Weights of a small transformer language model.
Size: 11 layers, width 256, MLP 1024 SwiGLU, 11.3M parameters.
Architecture: RMSNorm before each block, biases on query, key and value, tied embeddings.
Training: 397M tokens, 6060 steps.
Each number is 128 + 32 x the weight over its row's rms, rounded and kept within 0 to 255. Layers, rows and columns count from 0. Numbers have three digits each. The size before them is the row's rms in percent of the matrix's.

# down: layer 2 MLP down (transposed), 1024x256, rms 0.0463, rows 569-586, columns 0-255
# gate: layer 2 MLP gate, 1024x256, rms 0.0547, rows 570-587, columns 0-255
# up: layer 2 MLP up, 1024x256, rms 0.0535, rows 570-587, columns 0-255
down569 098:147138099089121110090124118084109192130080137090095082108115109102092133099139184125064124107163099175045158140159092152178085095115120118106162108082141106127141171100109100105174088152093094092109123140126144174115166165122086162119082074167091145143128193136149107100155204087147082123113081145087110122183105109104165096130101177125162146127137166146123104113106145092115097173164143158134101172111129141158103112139126140143115153063097087137175125132079153127139120146137162148180103111090096159078164144095105114164041149154074162160201119116092103190056110144126124160108151138206167144091069142068176103110139125137167141163114172115156145142158117116146182134143193141096130118144087121170140154146126126109202164144160109096175163149167149135134097086053100
gate570 101:125116143130127140149140150137091145117137155070164111164165151137136107159150097114144185131141108082143101079226109132075152161126126134127124085162161160137139123102164104159149122124096170190141174148155129155102082123135156122172127150104159125121119179132092138112141157088095158128163158130059089095150134107156088171108107092120167152132168106083142084129090115096147166123152140149178188105184101231191145138047144098106185140129155087079179127137097131158062096152128168123123080112138122096174067188161165106123086076071086139133095096158128170087131082115128133074133076156101131148144157116111124062162084119188098082091133157093133096116087085147120146108105143128164110132123106112059096147091096147171112165125206089107127139162149104179148176106097091
up570 101:141165104049162131104099142131139137070146096181129057100110182093116104139089091151072085150157160089117208164130163114091043149106108161142087091110101174094166124103047096147117112116169123209088165105132132183101105164155135212192090137094157084107084116096137131115139142141087132135127135128154156132090143153107094158150141118111067182140137106130090156115121125118163142122140078136133104148129122147104142141131133133154182101141171089138139138125091142143119115124099132218199082124122111079131149132127138170180097076135108110167111142177107065156201117135119094083162133144153087169114166123133086179161167158153066118176118169144138077117104105142134160103118129103137094171145069140176102137120153161070119104173147138130125111130106051151104152115118080
down570 104:164108127165128161144082092127179101096102075162142186103156110184070066121128101120146116129093103127123137151135124098135087184191192130127126121166188118110110159131136151160163127128129127178096156102174185123205107103160158111162113186163152091115121190148126083117071146117182133135166147074169142085193175129116178121130108104113082131141152196084140107152151153158098141108071123116097136108196088161160155127098115131094104142128147115085108114156088141124107122134164104146079104156127118160177151116079092160130167094107154137172096170105127132115058095089108120151158117116131090171149134125121088175157085115119161118093060198148081099203137160108121143119110121127107129113146123096190114107049113099130085123090132154236144164072127092128123143079126150
gate571 098:078109154141151148183138127114114108091085085148065125194141152068122160105129180116178078144172155130131061038117130124112129143070166107159144146102117136094171177133055126131114131172115127116060127136143109108075111149106091127041134116118150123081110135094140126107136139093154114113154092143136153107177042141102158158116089042146142106109104123057079077099139034061131089137147168135112121094109085116130154138081129100173112173136146168136118133070090108093130129165120135149134113141101218118130134090139141091136132154121144096069143137158111106087071111105126148154110155174157113102118139070169129123120133103085105089168152132142141137170121120105153159034055099097165132179151129188136134108161089102157182096160149135134129148123143121119137082115123120
up571 098:122162103164126132191138062111121124126198114111117144142142112134078079167179116132140118090163126104157098135148167130092125064157150199112121139129159190062129118156078144104086138182129095119161168140154110143121150095128144211174125145176127138139107124205116130150080153082046172164095127132119122126066109180141105082127152166127119099141134118077154160132118122161117131159144098202111063153214145177101126157139108060101109120129156173141150120180102094126154086162130075117147114078160150083125144106112189170174139130101118168162187118112160160149147143151168135131154166156145191080139129174176132121137096197124125152138143163137100097126156117119099101131078120127126137101143105128098147157059134105122114142132163104201173139185118142029143140144099126
down571 101:138143108106083150150132122169161122122085144149123112202083110136056136112091122076092155152158113155117098150122110088156163096124128081141103124162110199173106207157115106094104118142123085121133178098140079130157109179099174134113142119137104144134116157196125131159107163127144120115109188107178126099126132164099097095175127213151159115128135216158143139147161134104142148103152099107106140090090163152117098115136100114107147173139086093143129118166072183155145142139153089120093113131222133217118157156084095111143146047143095115117219069103212186151132089150114106132081135136096144100139119087128139139116145107138098142081090109192143136129171177095063118073143103126117117172103098173122164104115144125171092136060107150180163114138116145174146132120121175
gate572 102:137148143169112171140159108122106073146173145035154101160089166149136150138157177107157119125146123136171135107157085149114193055188100105127116144107118132097139123167163159168155125085137123160161113158146135106130109106130131130127141172145163069179139104139149122152140136152097101129100110143122108122112174149122134191164109165142158106162132108187157087168122166131095179126128153102157137125101161125096097085055139097145100135120115142191102122142126154118127053152062137166097145106149132161111141093132105106158031154103114110112088126128101101116147146103196164111161093095138128117120146111175149173130069109152134141121109099166161137208214138100123126171103117117081107154175100161014167126073194141190092151172100195100163080131122149180143116089177090
up572 102:161142157189184124127161120132114042083150164057106119110125147164145196151185122089114130084093166135146072095134115191130135102121087100127125113100138043141130113132147091079087168129114145079190102163061104141150129175159151104106188147106152126104108185084165131137157111137163126080109110176109125141178114124174151117143148111129125095066141157097074106131088128170101163123089126099171132119132114114188127148067141102140075136119116070135149160159142169047127098096118130082121119101101141150152164086086160116168107077112123120101118126135104135172125152125107102114128152082180084120182147191106104128101097080104148124148126099194085180139099162106119092162033119094134131128132123091142192134095207161131110167163090113129115123106122173167109155113176138
down572 099:170155096174189194127189119121101122104123165058115097140159112098130188179105110115080147144123107125117103044161106098132130090131127098142136150099135128144124153103176127163130113098087076125115156070124084161145133125112103096106119120182107148150124165105113188123134134099137083188101098115125132124100091121147148161151128149170125146119152206137143103126097163111154092194117116135148085147094143106083152156101097059136106136099118108071108158139119142119110184121104060107098064104128100102150223177135127091140120097078102099111140160142085125168129114131080134177102104117162078137119165161182133163196142104076083111102143117160113089142164138144128073127080145110103065191082145179079160056124179142140145098117055169125108183156186121102113141157121180
gate573 099:132090152094173132143094126116097113102141119120094068168159137095114163150144148090110136144151102119147194177144140143158095112214122108086080099097087125138104103140191137156143154100094102142091160122195094112100074108170142179138107124092146112101138079125075128105159149152136130136090131154136127108065213153070150113167100118127099126138105134121126128170081048134103072134139155102141091137170182130114123080181055126123106164061121153117152086100108175142100095133125178101128138111182137106150071162117111136094154137096151084143062115106113080116116095107085088153134154112136033090108099129165149109129133141104187149098181144148144086076119196144160189148166105083193098138145116104138080189068121087138167120070132146124115115180142113126118139104132070
up573 101:138163169077143097113086118153131183134139096132145150146094154091140167161163086133118089072089113135189173124070054054045169087132127122128109074132112155062120065120172094142085130151190096086154116136113146132125137126109085181101122206162122129137124159109147142097131102026135180098102074083125111151107139113129173180133068131093092169125129123126145155079135118099135170133122132102135107148145079103095112116074154168167135187145159115130127130107171141126113131146101180097110096142133160127172177118166154111175135045123095165122115121123074181122175115144159077079201097126135184127137122181137138070120118102179137160100096156147154145125076108127087131088170086118149146177125154127064143120155124126141135185101139151123136142102126164138115134061097147
down573 099:116139183114167106126112144081110130139104075101113140157105144121128155160158070091128107147133168172077060096154088129090123143172090081131129118144098138039110076109122118155122152126100137114177137129166145148054126141139105092120137152130076158145098159126211140085117133057065115132132116071128121095119154070132134134093134163139122109179081134141143164123198140133073145186162195128106154107183067119101173107092119153213111135104148201127139198108124103143137178066136153104094139164107113105177164120180082104152105146127109155120133190071126155070143146144120077101127109118167153141130181158156103130167114149165095142135099159175138169142121096097135078161082113139129145125155079077163143092065159137105069109121184154085137095093118151175133108108148153
gate574 099:103082073170130129169051154180152096125023156183156122153158130101154070090114105137147122114096173153127130107160139098105095161126100136094165113154162107147085116112191126138113139130128180112071141170129124144145111121147176149137199150116163139152120125131202134083126183144171173131106080098178140148146101098070120133137116113153150151141079093151161109127148154107188112151206102061115135193121135152142142181078156132110056216167158167099129066130107087130125116086156155150093150144103128145084048149138131142090127070042129126111073202131161104112162153156162124156165107161141099098118067119098146150076134129134140135161078140160151161113121184111135136139135130148114117100145146139119104135092090136117125161125097169142122163150099101187125161079156101
up574 100:153156122173087195052110135114145098135103159137032118152131113180152204195120084088079054111111175151085093093139091075104153135162091165153078112157115122139117162112171192129131134167111133177165124120068147124145131177150183144204115093144156154100095137139117135103084105168145159137120141153118129147101148175084166077109088126161119135094114153128102111173104112124150150110107149188129129133171110118125128183125139147087090117172150175174187139147159142109147088161108140148092084159180145170131159147097078105160090114120063122145126097116185105144145138159095148143134152128130152086070180133100135108091112115135162107074134117128119136158174065090185135113140076155152204176116155163116173116154121116179174158132101127121104078216145142102141120117130128
down574 101:140107178156142094179118157099104105052177151058165092120127187151092122096152096155135144100083110118121129091168108130150080117153126075115127129142115089129170085055129084191141108092170113131123117115096101138134138095133132106146130073030141118079110084128124135099098144132130157120131110134109078094130128142111165179117137135115141131105114137103093093176178086161157166174101156107173119089153115132177126062180143079100165111126104122201112054113154142169147163152189071139141124186084122126134125130108089066125150087115171130085170122123162119105077151118104202111121141125061126120173081190147125173103189167108113140114082154106120056117132102131108065099189058127114103131149140093117124132169169160105173137139091088135104135165142162164100093111124168
gate575 098:076187101145111151102147114192107120088114127078156165177103092123138136129142205176150137065128126169061114113089133162146113135128202177111119130196124144154139089131110150114150153100166161153095151147150107139125069150095145128065141151146127108130078134118097112150084142169080087068089113178067121121086129123103111098148115103142147145110143117132070107143045149098020177096145110116145100185065192088121125117207098102171093124152137126131124124132114097116140155123080173133092122114101128123108145130175130133184112112128109115134172126113138142164101122100093122073173138108144161150083120096136116162129106121116088131101130124087105074197101194124114161152165137126156056161147092110188169099112081181150129105110119130162150055089159136120099135130141045
up575 097:123136138133188175114065114186173145098100157143132155112191075158160098156153178114157133099123120121089122147123091118132090166203220143125124124113120202136116093151197154091154168085181072128105119143100179129108121126165125103097128132062125081144072151106109113096075126133126149151126142130099086136081123104080088133080094105162190107142137124124083108101104147129087146069091136118114096136080114173125097089127132090132154167127137176141104151163110196158121135127087145082084159100160185154117119122144166116112173136164078161117150188191141090136151100116096097128143087061123122088104138084134115164118108138139120138119206113157136122155130153157144085107160111160087140138073135047166058145140086188113149126135138079092171152149192164134118171090106095
down575 100:179132127166093113074098082144114111120135124096150124114142111111116091108191153176136114060109086155124098138145151098077131080119152165118126088146139147169112129186128150073156148132110089142109131125120125138076160121128130109083091138132113142185105178065065130094154170126123081104077041168130114141144137096148180055107106137120117126089173159148082074172121151139151159070102140146128085194090127131155134176112120080065199140132144127139153142098099121177159179105122130151040095104135123148139224092209135153120132116183136157132145091109123120133060097132125091090103179124150138117023093111127134162139194115100150151106119143149101097186122150153075103120152143133101060138135076103148118099181154139148151114126157082145099100134132154160108099147156125
gate576 096:157102106176117166172093187142128170070149129150065176149133083135154111119103140132122091102150204150177200072094050152140119127111121095134169103069138142128142112149105175099127116125161139115129152097137064109110104125163112109120126175154109194078099130149188079101120152124073078154103080149113089104122137158075156146196119136120117118105153171150210159170188167084048178154065140111118143160104130145111111076141164130162078143108176090165160128107093163145104068120094142153123117156086129115067142103148115121090139079127160127096143124136110078110171097110113139133129164162119099130088180078131080122103099075125116142116136090108060140132098158115130143124153119128148112091144149107138154079091121129101140167137113091198144141103077105120154046060140134
up576 098:142118113140150129136060134099133146083109135155121075118144153173136132142082194149169163090070160106164151145149152146072103167130128163146135086111147054097133146123080053110116144090147123145071039160136098140157094164133151117135096201131149060143160126158104112057124094198072105104106166110118164154122141070080153142157147130149070103176133121163139056169129163150097141108103163083149133130133137084133103161171158116171102134158133141140107136135078141148203095189107134110092132157131139067108138113129162112165131099070125188106164147173106158156141091105095100131149131154147135164123140110128122121105128134177104153092170147111108132127158166152169080140070048102139114109183087106128104090090136169107094126076074107125086131123091200167104056105122138
down576 097:118157147137172091143046125145117142094205109063126138154151140090114100122099118164097161165118134122174116092172164070107153152142182197135152115168093104061117133097108048121124116150097131143059126173133143165122103106139158155187161142092173125195156174070179152164120115082117108135100145137136172135100068137131122156105074113081098084115126161112141133133136178101107184182155116135113110090089070129156177123081104101134102116093099152103104116129118151171155133064079119166059107127140169138164165146163119083104124093091143134127141104135155169161149151205144101113131095152103162133199143155135132122080129111152138111113158127079095079146103138157094155116119108214094161076075087168087174121119127145088153099110119155107126055150130142117143073121089093
gate577 104:151108118115176109127170137161129107163143060163177118087078069119169185098122122134112153127095089147211100134082186091084149128144112110131149179109127101118096114132149096122152113125131138135066169155125138071085123125155131104142155131109155143133134139127153162119090176172205120046117089128141109162117111108138093112153190142144150138112176124154071173058133116101167145133132109174102143158107083052070146117118146138096132118149104118147217121133179100116099134180099177140054126105184120099139145155122139117060149075101090165143098110132099100142127187099133081128053163156176153086122174100124134085086137144170107153131137099102100100115106099119080155085113092088117144149087131127073174120121058077119113112106158147081077134161145067145104108175176143
up577 105:097133180131080122102082120134143187115133162159135115139190100127167178141209140159172203119098102136137099132091130177138120145149171182061107113169176124119133125127136093087086143117092092106102184092169160130205130143145179180108117112135117146090117171128109146145169172113129161126149078131138106151141087085145114123155175157113116093128138078120121097155140190100062047137102117089129104133137160109071162093106147100076121138117123076172078124077105114167128183107102141120147141077134130126102116130099101109093141137093109165107131133110146115153152142113124119126146128070124130226054190090108171152113128131120127134136111092119117133113172138104173130118111159169184126059146140103102109053118194165066121188122141080129185082094120142176110089096179169
down577 104:199105141194159142165067143152114189144162125104140109158077178137108093143162123193100121136202147119162135117132108148111081145092119094180142120130116147158107107074130164168136158129133117124080141119088155167103087102126115125094143095120093123171091140081125128161129154147128169121160116130108073092096067162123132185137140220171096151129102064108128146150137154116097147142180177126146149134133157128166063093098117119181134143137146073137166105133106098128145087100147139139151105153179141166133077133105122135202060093129156166101160137124147167152096150120108053135028122177124056119156179168093087152130107131146178140179189129098118145131097072167110170122091112112140102109173191129031119196126101099131145102109161118143116097130116117144155180141138116
gate578 108:109073206105151102162112134191092111121100103075172103085114148074135114141101156059116086165140138142129185114123139136107126153158134132147181081092134113089109119140132142126141166152178181108122105144108122117069160108174122090169146100062169095142136126111138137144130108123119124143121116080151077111153158096118035115174106147112038119110155088133130132098111176200111143165116102097187156077138176146084117090117114115168127106105156149183100112090092125130116106152128152108136178140127110155121161084127136123094149142134117138090127183147094163100126084185110171189136140144114148136152147102126043127106183171150119152094097102188077079171096106148154135177147179102111133140169071143119161208181110108124076119138158092054103108160173145142149174080187120
up578 104:135065131161133155113075177189126115118128141098128099149122149067091073148130079080060113098124115135106169153162125104152140142143099149158097087124176117142135143093160144087111134151141100115128102135101132141167045126146130130125106130117188135104125152080132147155170137095108136070123160109152119128133127158075115123228170122067068131068155117058116173144102130168053122156107149139113145103126157101094144173133087132126186172091100109137087161076092134116117060182154060159157097103163088106196083098113102117121091074063147140140111159142143109196138137115048112183169134123133146112129077143185092126158084136131150133116094144072114135107150163100113119143141146156123170180148148075183124145113120135095137100142096113119219150145150151154130064090160114
down578 101:147085110161115155108059173101041179099124130123137132095164117044144139095082157093069092110102140083082157118137127135117168080172121130139111075086114080121130142167122103120152193143169129135138141109148161146138154157157102121224139111122132220141121134107110178173168160131104122108102084143128132162153164193144160148116120063096073085100130157129113068101128086080095113115135180158161079121153161126157115166136075136121154130079145119146164135147121160097129079146152109121154122138138159059090085144090170162132115169135121146164150073098134157164183107107106132126143149152158134173123175086101063073103181161084109101132134084183113082141129125147097089174112124098153121155105099096193094130147115111121096203147077089083146174143142091119164145119161106
gate579 102:112133087147168170150148095107093119084128152093135168090168154058147152100097098080122166154220110092124138133103109180147127038159139116104167080125149109133122145116107105163099134135127132136123133127122214157120176160165183161088181144109147129146102165103113149133124086131141127138062116149063148131159079162135109169124101190092127090120108174147112132132119121088101120120090101167088156104141120176101082110132163175104201207109075125117158140162068124111076052121169112173124110086116137137116111100108156126176115132156169092154106133101097215166097095170124125159092121134162156130141137110141091119087152175176078125142033156174111195162152123113131106142190143109133093177099095158120133125155093167117130161186144129165139143099122080121106100110078121
up579 102:169076180116131104124124161104109110149078190134098115145144173155136079184135124170104111115099151140128093138186108149146123092147087132129088113126128087142133145135152139127123166118107131224096104130222156073092097151190124179115158087126128138167168078097093064128140120192061127127124067105077193131106114098139124133107161077079115105174114077186128084159117158134123154093159161090127127127121128076115074149131136136133139111157139113143116101148145154145077104138092184170118167145140139143125176137193146101151163158108123153109156086103135053142111125090104123141142135086151119123115123118097064097157148103150163126118160147170147086126166136105099134077149082166169085140165113161092129113154137125155152095169167227078098062087117090080193151129158063
down579 103:060121141159098060159129119176108095137173112161133121142113151097045128148131088188120146087138145137141140153090089105133133063138141080174153122074180077140137139070106079114093093108121123173115126085117136141137131122138129119098149112148173119104083147113093136109149128121123152119130224107123163125110121099128126120166172113107113126104095140120126164120123128184144119141067078178127114162137166100124154126153177149112125131118160093093120085115132109058091122121095130121148192115162047150123177175140171113153166162115129167119159129138187134176130239049088095086123124122186163168115167157116141098193096127102094149160138082089114187203102124163123134170070144147144134068162158137203106100112125142116144074128144125153157122073124172153134126099177185
gate580 094:139101150092153158117114106112168129158136052145129143171129098101187090133214159094104152172142170170091154131090093121125164139154137113106139104111116137122166110146069113068188157124114126113153118180153130151144125000111143123196149123064114109153109081130080091112098108130087162172197128131137151129115167156128146193138130114180098079163127101126150187097084122054126100178089081182113080140168128164108153096103152099170168127158124170145151122075111119163139127192115186130126128098133105165127149141137133120136164147081108113164094157128115164128188142137122152117149151179144121113097202110090095204147126156132123158119152154145132185161086116102154121152100088098106117125152107171140125142136081132086154136148139183162116082054138170129139162139148078
up580 097:165097164143168165146170132136175068129127130149179074162127060127058108130076101157126090111084103124113141113144133112156164148065147155123127157151104175120154148094080054170136147130179183099158130108067127150167110143143151120152137170132116113058153100130147127154131085060080171058134152173163104125095122172106111174114138118142098151134118106086168081126179155143091104072139118070147125083087061138150166145144155155107133171130121114161108135167108107137114070121082099091161131154194168164106094106116140109146121143053142085150161156091137161146089161119142153189153192114077131121148105165139107133142085147146096126117106079155170133197120129127158086143103095074106160152138132151122146160136160093090136147144117125159152170164119067158057075055090159
down580 098:091135168081158161090130096129143125136137128146096094126101053116120115159121202150134066132132166167131087136121131118104161148135121153150118151110061184150083123129134069173131118137206145147048136126120104124112117152112177136136128077134070203125130129144163091122139111101106195120090126153113144104100111126119103154084096154136092156158104126149182084073139100141094135103188182142121134126133077109111156127105130154155117152177127136114098119247078159118144141128137107145148153136185101143150122063103111122123140144151156182113160151115095146138146081112141153228170201169108114102137117137185115125131138128074059066119157120133184129215181118038101125132088110148121178108091121175144124120146180100150114114162097105153131151167127087161106076110101103
gate581 101:112162084153113159055116114124156106147119189103146112178130082124161137104158142127129131167181125066141120132119133094083059127139116082166169135086123155193118084130124118111111122087144200132117114155134111160115138127169113143114111077124116114172203127157176116203144129140084154200113051122133118127125202160125084133117184116161075158105085129164084186101135126138089178098156081182182109087127227154071132056147129156141116106141152158144156134147133113131107108126114093083150174146109162118140134145098149141078134133166140131143158139163137156108091152185147153117130162153164160104114127086058160131115137144116125076141108084125118167157097175143136115118058163092111141076165077135136170168093104087116180124133141179172125083125109201093157122087165160
up581 099:113129170097167142211058131136114179141174113112122096104130178169130090132083110133087115103189140118136099066152120104121077088124126153096139120132096158157150180097120147167171107146135109097187114156110155159183118072175125140125134122120050142142110179123148133103084157122129102135148122098178151089154100125133167134123139108128161138151151154151097059140184159184153151104094099143174144182141146111095149153137131123150152076217085174183142125087123107105109109134113169156178125112096166172192122069151136154070026155128146084089084089108137039114131144138185126126144102101089173128053186119112166128092124158156104133165098150123121117165134123140105135134093138050186092068164175145122131111120146114125101098158140082128102093131108085155092139117139115
down581 100:114153084117157076127150099121094116147140122103131135176089110150113124121110116110072137140102150167154084111133108170103070146165148115142128118110114093124165117132100059050098119155115142079119117140210122075135118182131086150090214097126108087076135129164127156156110082110116091098157176168103176147116129156142133075170124118164130100202105110163076169053130114156076099155128138098165138144099161097126101074116108107172138113113162104137161126194087149107084142189134081182139131143113119135127145082126099141112132183126090126149131159118038115080057157142184153103078165074095203100150168116099133096124146109133143151129087100238164165055126120127138156111121133128077092095109105135107188118136100142136098137155134102116148130086156161099113183145142098
gate582 100:187086172136201198034100112162116174134154156101090137108074117167107119189120081117163129133164131094167135083165142178133122085143139126088165077152130104118074091161130119111109129100137083107159094076101115116142146094107133140123123097113091113178094139112136164075177120155163153167120105150102135077134190183120084146071162165165155145151187123109139140148143153115168138123119095130169181137190128114227086141160141110131132091113102116146137146120149156088125111110121153130124130123150094085165153150123143120175136142187084152101168108153114120088111085107115136069194109194159162136109111100099081127102168160177101172180138189142164129077119091136123080166160108151128135107153113161179101116104106134141104125128154085140160109069191096125120050155140200
up582 100:125124165087104129143167185160109059128153169112100151134126218187101123144083089088111135129106087135078119131179107106135094168102079090166140151092156161185137121117104130138116160159109105132149091127182073198113125127120128135171144138181121108105128153157130067122077135096106122145115070092121188143117071103133152184157114144156122151153148187117166137085105108025137113162137160103151148160103175143171155169132125097146183130169136124122093177152080174053095097164133097096128098147149139144076143159167097145131109113133133125109130116111117107142136177108132118104174098115132133110168159210088138153074093105129146079158135127076091120186170171107160126179146144128088225087138147148087074103121127177095151175155102113105101086143078089172138129170126122
down582 102:117113121112148070150114102145094085126100155112140121168124106127160109162129201162047146153151138129116178111138061160150169157061104142113097134118204142071143166113098142120168149123130129154091172115132127166103132139104108212173136144159130150128067105140146119149157123112080166130153142151093105107141127136164113149070137101125165167124101067137103066144112109165070173157191150154152171152139161113059136135109151156094166132152143091112155133132078135151105138127116155173144134187161162148137107107113088075087154127111163151145163157083139133136083154164105189101162160139041104056135148144186108138129076098191147129094116150106141113230149113182086191136128115117102169160124121090107171123169072173069151141127136167118132150129157080184164101150165101
gate583 096:145102167099119114113104151142058167151103128080159118119123058136132124109108156141117094116172115119119158152173123060100156144144089108083147129151149161149141145101109128159099144096139137095113153055093102119083125109081101140188150097169159078180141137135145090085114113128090174213168128109085143084105165085160095101096084119172133139063120108125105136098102144092111198112116100158165152061106112111185164116130095106119127161179145148174151088165106125176122157125102135147184185110171150126135122148140137140102116175131140139122126110153092148110178118137184156139165149126157094176095158126113139150108129131127131177131108192137040150175163109141077126119164122151068159096143116119024115168217072161111100130096094087154076119108095115111125151093073211
up583 096:168132203060168128084137118125118081121088100153107131134120092189102080120148131138159090178100102171111128107149142165095233087066145157097158093118081130109143091119067131101121147179134106122065080167099123122147057150051166112132151202157129158124201137122162097137146180136125125121204126100160149148161087145116155119142133181143135162152092119084095178120152147177118089113133151129091140119161157124130154148143071115101091122170088120149121102168111088172125113123057107070168126098149087178105148135101201127086121155130083113157157173111135126141141105093097149103136162170121121162126136151160133147129119107115201181183135102116117181080060109170109104113127106104123107079079159128126165156125116179137075111136094176089087100127182103111138126134104133
down583 096:153109133143146159110121086141104116151091138116111117080170072126128169138112141111119150131130085127110134187116107186122171085125156138140138113125162126105115147107135097175117117106092151127120099093112179151131158128066113104196187100114172157148158119101118155118155143109154208121144108161102105128106155127108121140110164171069080076109120113143076148131122101154132118149113187068120125167126136167138123161133065106055150159122151167164074072112163078163069151110113094044208136100158152117135081077136146092108160156114111134139092156110031128223152104054168067158115132139097112121139128146131164106119114045115131122096116128135093134132076205098121199133166142175111162136137166099125145171124098109072120125152128173066091119135151093107140117191084174
gate584 095:186123115104124042139142124077177105160083126114134171136155101161158093144073081126118141165160140136133160147203095044083110095090087128130152157144128128147112063131096161130169121172105166084161103124113156111083137155132143160092167099145148115109125110125097120132076122151144154110091158142151083114118142065148088144082155134233175154123144138193149104141111173119071099135132128138162145159095152106177134154136142154090200165159084123163105106134123143114123111157158164123092076165155160143129128121171061124130157117118090130098148108151134087131111122198115132138163096131141085112103090126088094144094168147149145104207097149122160127234142148117093124178169123113150200161130143054099145177136154124078106172116172150149119083147129190169139165144176094
up584 095:157100129130142118123111096117140147107162152129150124162164133143100184086123113152166184088137115114139158120102172102092088075131149080120123131106107073103186119117161184014107124065133102174086201094090111134149157126101152133162127101114140149149098117148135154137148081087063119185146198113172142080152099153146129138162112149161120149136126142153103126118127137120159114093113138140101158202120139152136141132116121146119153147141124121173089136165177135119130081075107040086085077209139092136066183139148202121157163092141172165122099094152126130101171121190091089094066135150098121106154125165102136158166103066132156114077123088129177171074115108116149151107104156128106089151177128136159133077125177163133223125138105101058110099129127115162182149154114153
down584 096:066122135114127179088117157096149174144097201107111131070078154086059169073110132152112109111109125138127185059126138131130096132134090118088103132096086135121072149105079173118178152117144117145192099166136164121110227130166140124112124112140093098109102119124175101126128116149115155174119065108123166128129129141138118087142086114093151070134044137131100158072114162093113137133082116159090172120123112133121169111141090129066129105090152135094131162115137127094157114118107105136131164136106097109165113100092136092166138213106101128170138139154100131093170114119135110148152167141156141113136135168101224106098060119132059149138136159176042135126089085151130228156127100124083088121161129143164128087107094107114167151140158193147156151056099094150161157141115076
gate585 101:165134091156118179165117099107083118111118116110125153150125104143146142212108100134091111092160179098128087188153121117135099138122133071083093122106113167141116140127119189162105097150133126091138102165116157109153075137150126144079119138095172106158168119182115118133133142113138193120111083088109096150177094220087153141115087113085136177179105036143098110150142166095085159061126154123190198053105146178120045127172165140092157213104147125115152086100086131148092091095123089109127096128131116098150128099103163132180130165101118054131097139156106140136138117154143206141093163150105170060111192127104177164129153120150143163080120129126109167105149080088096108085198117100116116123109124096058114137106108118102140119103104129088140130130159064119127128149126131
up585 104:143090094122123146120092105144116162072099155165146147133131110124077133135095122133095083205122133152143083189089158054174163129106125150112146087106103116046140130092066151149130111104081196201095132115113130142106096080127160119093153187106126113145127121102143116135147149123042128106064095101111120064131112117115175078133106181161125176120129118109136051107152090110130137096159079133138096099120114142110142105189110158181185149148128206094139149102116114108138138082114129071143104158145122099130134098072153133154191144147128121173131107133152132127129125099129094125093118186104121143165101170036132062184114120108121143127116142163123107116152110125102150090064082098193123108110105127171112146151171179104172197163107169140106152075045127120098185166125147
down585 103:070130132142135176155188098096128159049135068097174128129163121180113124120142154133110107071141163106134092144116095153144136120106152154136125154086155125086125091173141171144113134086108127204184117111102147106152189154143096111116091141071087132145174131100114094084094126079100135039116135129158141125113137199144094166111122209096170148097145082191075080171156121115180119142082151113130140148129115122129102070138113121142162126142128176132159148026151133105142091155121109151144142164120135128182104123112125193150194131149099111190137095154184166160164086138145255180143147098072163099134068098089109152119124168166165114140112082128107123144096160136176122107176118112112118136112112118141122111152162157082110119127164150169146109087096133089144106167105132
gate586 101:110140126079140139105157135148182115168122177150148124113157105155126129132074091097115076133140198111100123160140081161159117148185123120077174095119088169099107110094120106156094092128182118129171117185127105070128162158142149150130110108171180121083101099062143117121123085104111154111132079145136142113109124097167130123135116120181175196096127145144160167034105137146084188127107222087134119095200150168152087079181136156137102110117176092123114103081079080163127068140081151138124191141075113133088117128102089163140127180172125032137082102099161146048137109142170112147121091120144137114138173077145128137120154241149146092117107115116186106140121155098149164156119131101121102065118149145128124088116114134144169134139147130125147127106188157097147137097117128
up586 111:085131129108068050081107162088125127120135151076121126135126128127183131175148161150145125158163107128152147117129105155106086131138140100138050137120184081151123136085152169078146120151049111114110139116128139148133142140147096061105147173176089106171199159141161134173129153113182122154113110120073145155181090186162089152117141157135113129184148174188119085105108150103083155186134157101104132162139137138088125170125124058138136168140101068102194145183097153151125160136125160088138094144123185098097118157169166061170130072128107119099130160181048169114130105133093134153129144131121138172164145155136095108139108128150161162168112089136113110055081063131154129088160092114107126137091126103150152136149187160120091204118109156145055091112154114155173152125189176
down586 099:120127121126120120125113135157145153102119122109134096131142099144140152157141133100120129139127080113129135132109122126133107097098128091159110149140149100127136122183123112108149119125108130174104150103137120147144128123154129100105130115135114119143168173133157112113194133143152142142141112103104124085122083117163045148114094168133099125179103087157122129164101120134140119115120065099150117177152115139160135171137135113134139110143121108155175132255127139144129142139116159115139131143144120122157112112161115104083148107112147170125124241189000119168135121125101104135103139152094125148151146119179071142124105131117108184121119091205098107116130118134155081131171089110139160107113100092123149168146126144148119131112119147128116106153132117158156140130135153
gate587 096:087131159123124108116133132114147136135105164176132151154123141059158111151125173055173151121110081072101107211183221151135139144131059159094113160113104107163102143021182115121069137155146188154062196144106133164130102116121137093128155109177152141122125109095054052127109010114107165105147138106091095092105131152131123129138137148062160119166095131119188123073119076122167175164144180141147102129119060121129134167143161096106143165148117138146137107152137088181149122134182095090157153097142145123115110126070083159101176144129143051158096118174077067154128143119154151149137115120144121180110121117103122158110153098161097130147129121081104130104145135109156119130119133101133136129133146172119146143147100093115120125137188143111135154080106108106159183100117194
up587 098:063123131072096099136074126148081120125114157068064134126157078120103135106147123127138093076071159126125139138130106139065159105100176126046128137101132070106143059167123158094081139168126144122093103104111114152104142165177104089209099114178130120088136114114161160144142122173117092127167117162164105057143140091130158085099174079154166121109132160190103170152180162117094103106098152125140192091167103071135159139068101099120177146157155116141113141165135183073121104128103162187067131103161123117124139174110111134154105114116156104122083118142201126104121128098112123113147147102135103105148159136129096123142131067105108158143184163175099116185154182106197092108135116184108070090158107085071122092103206120085086107154101139098126167136120107185142098103124130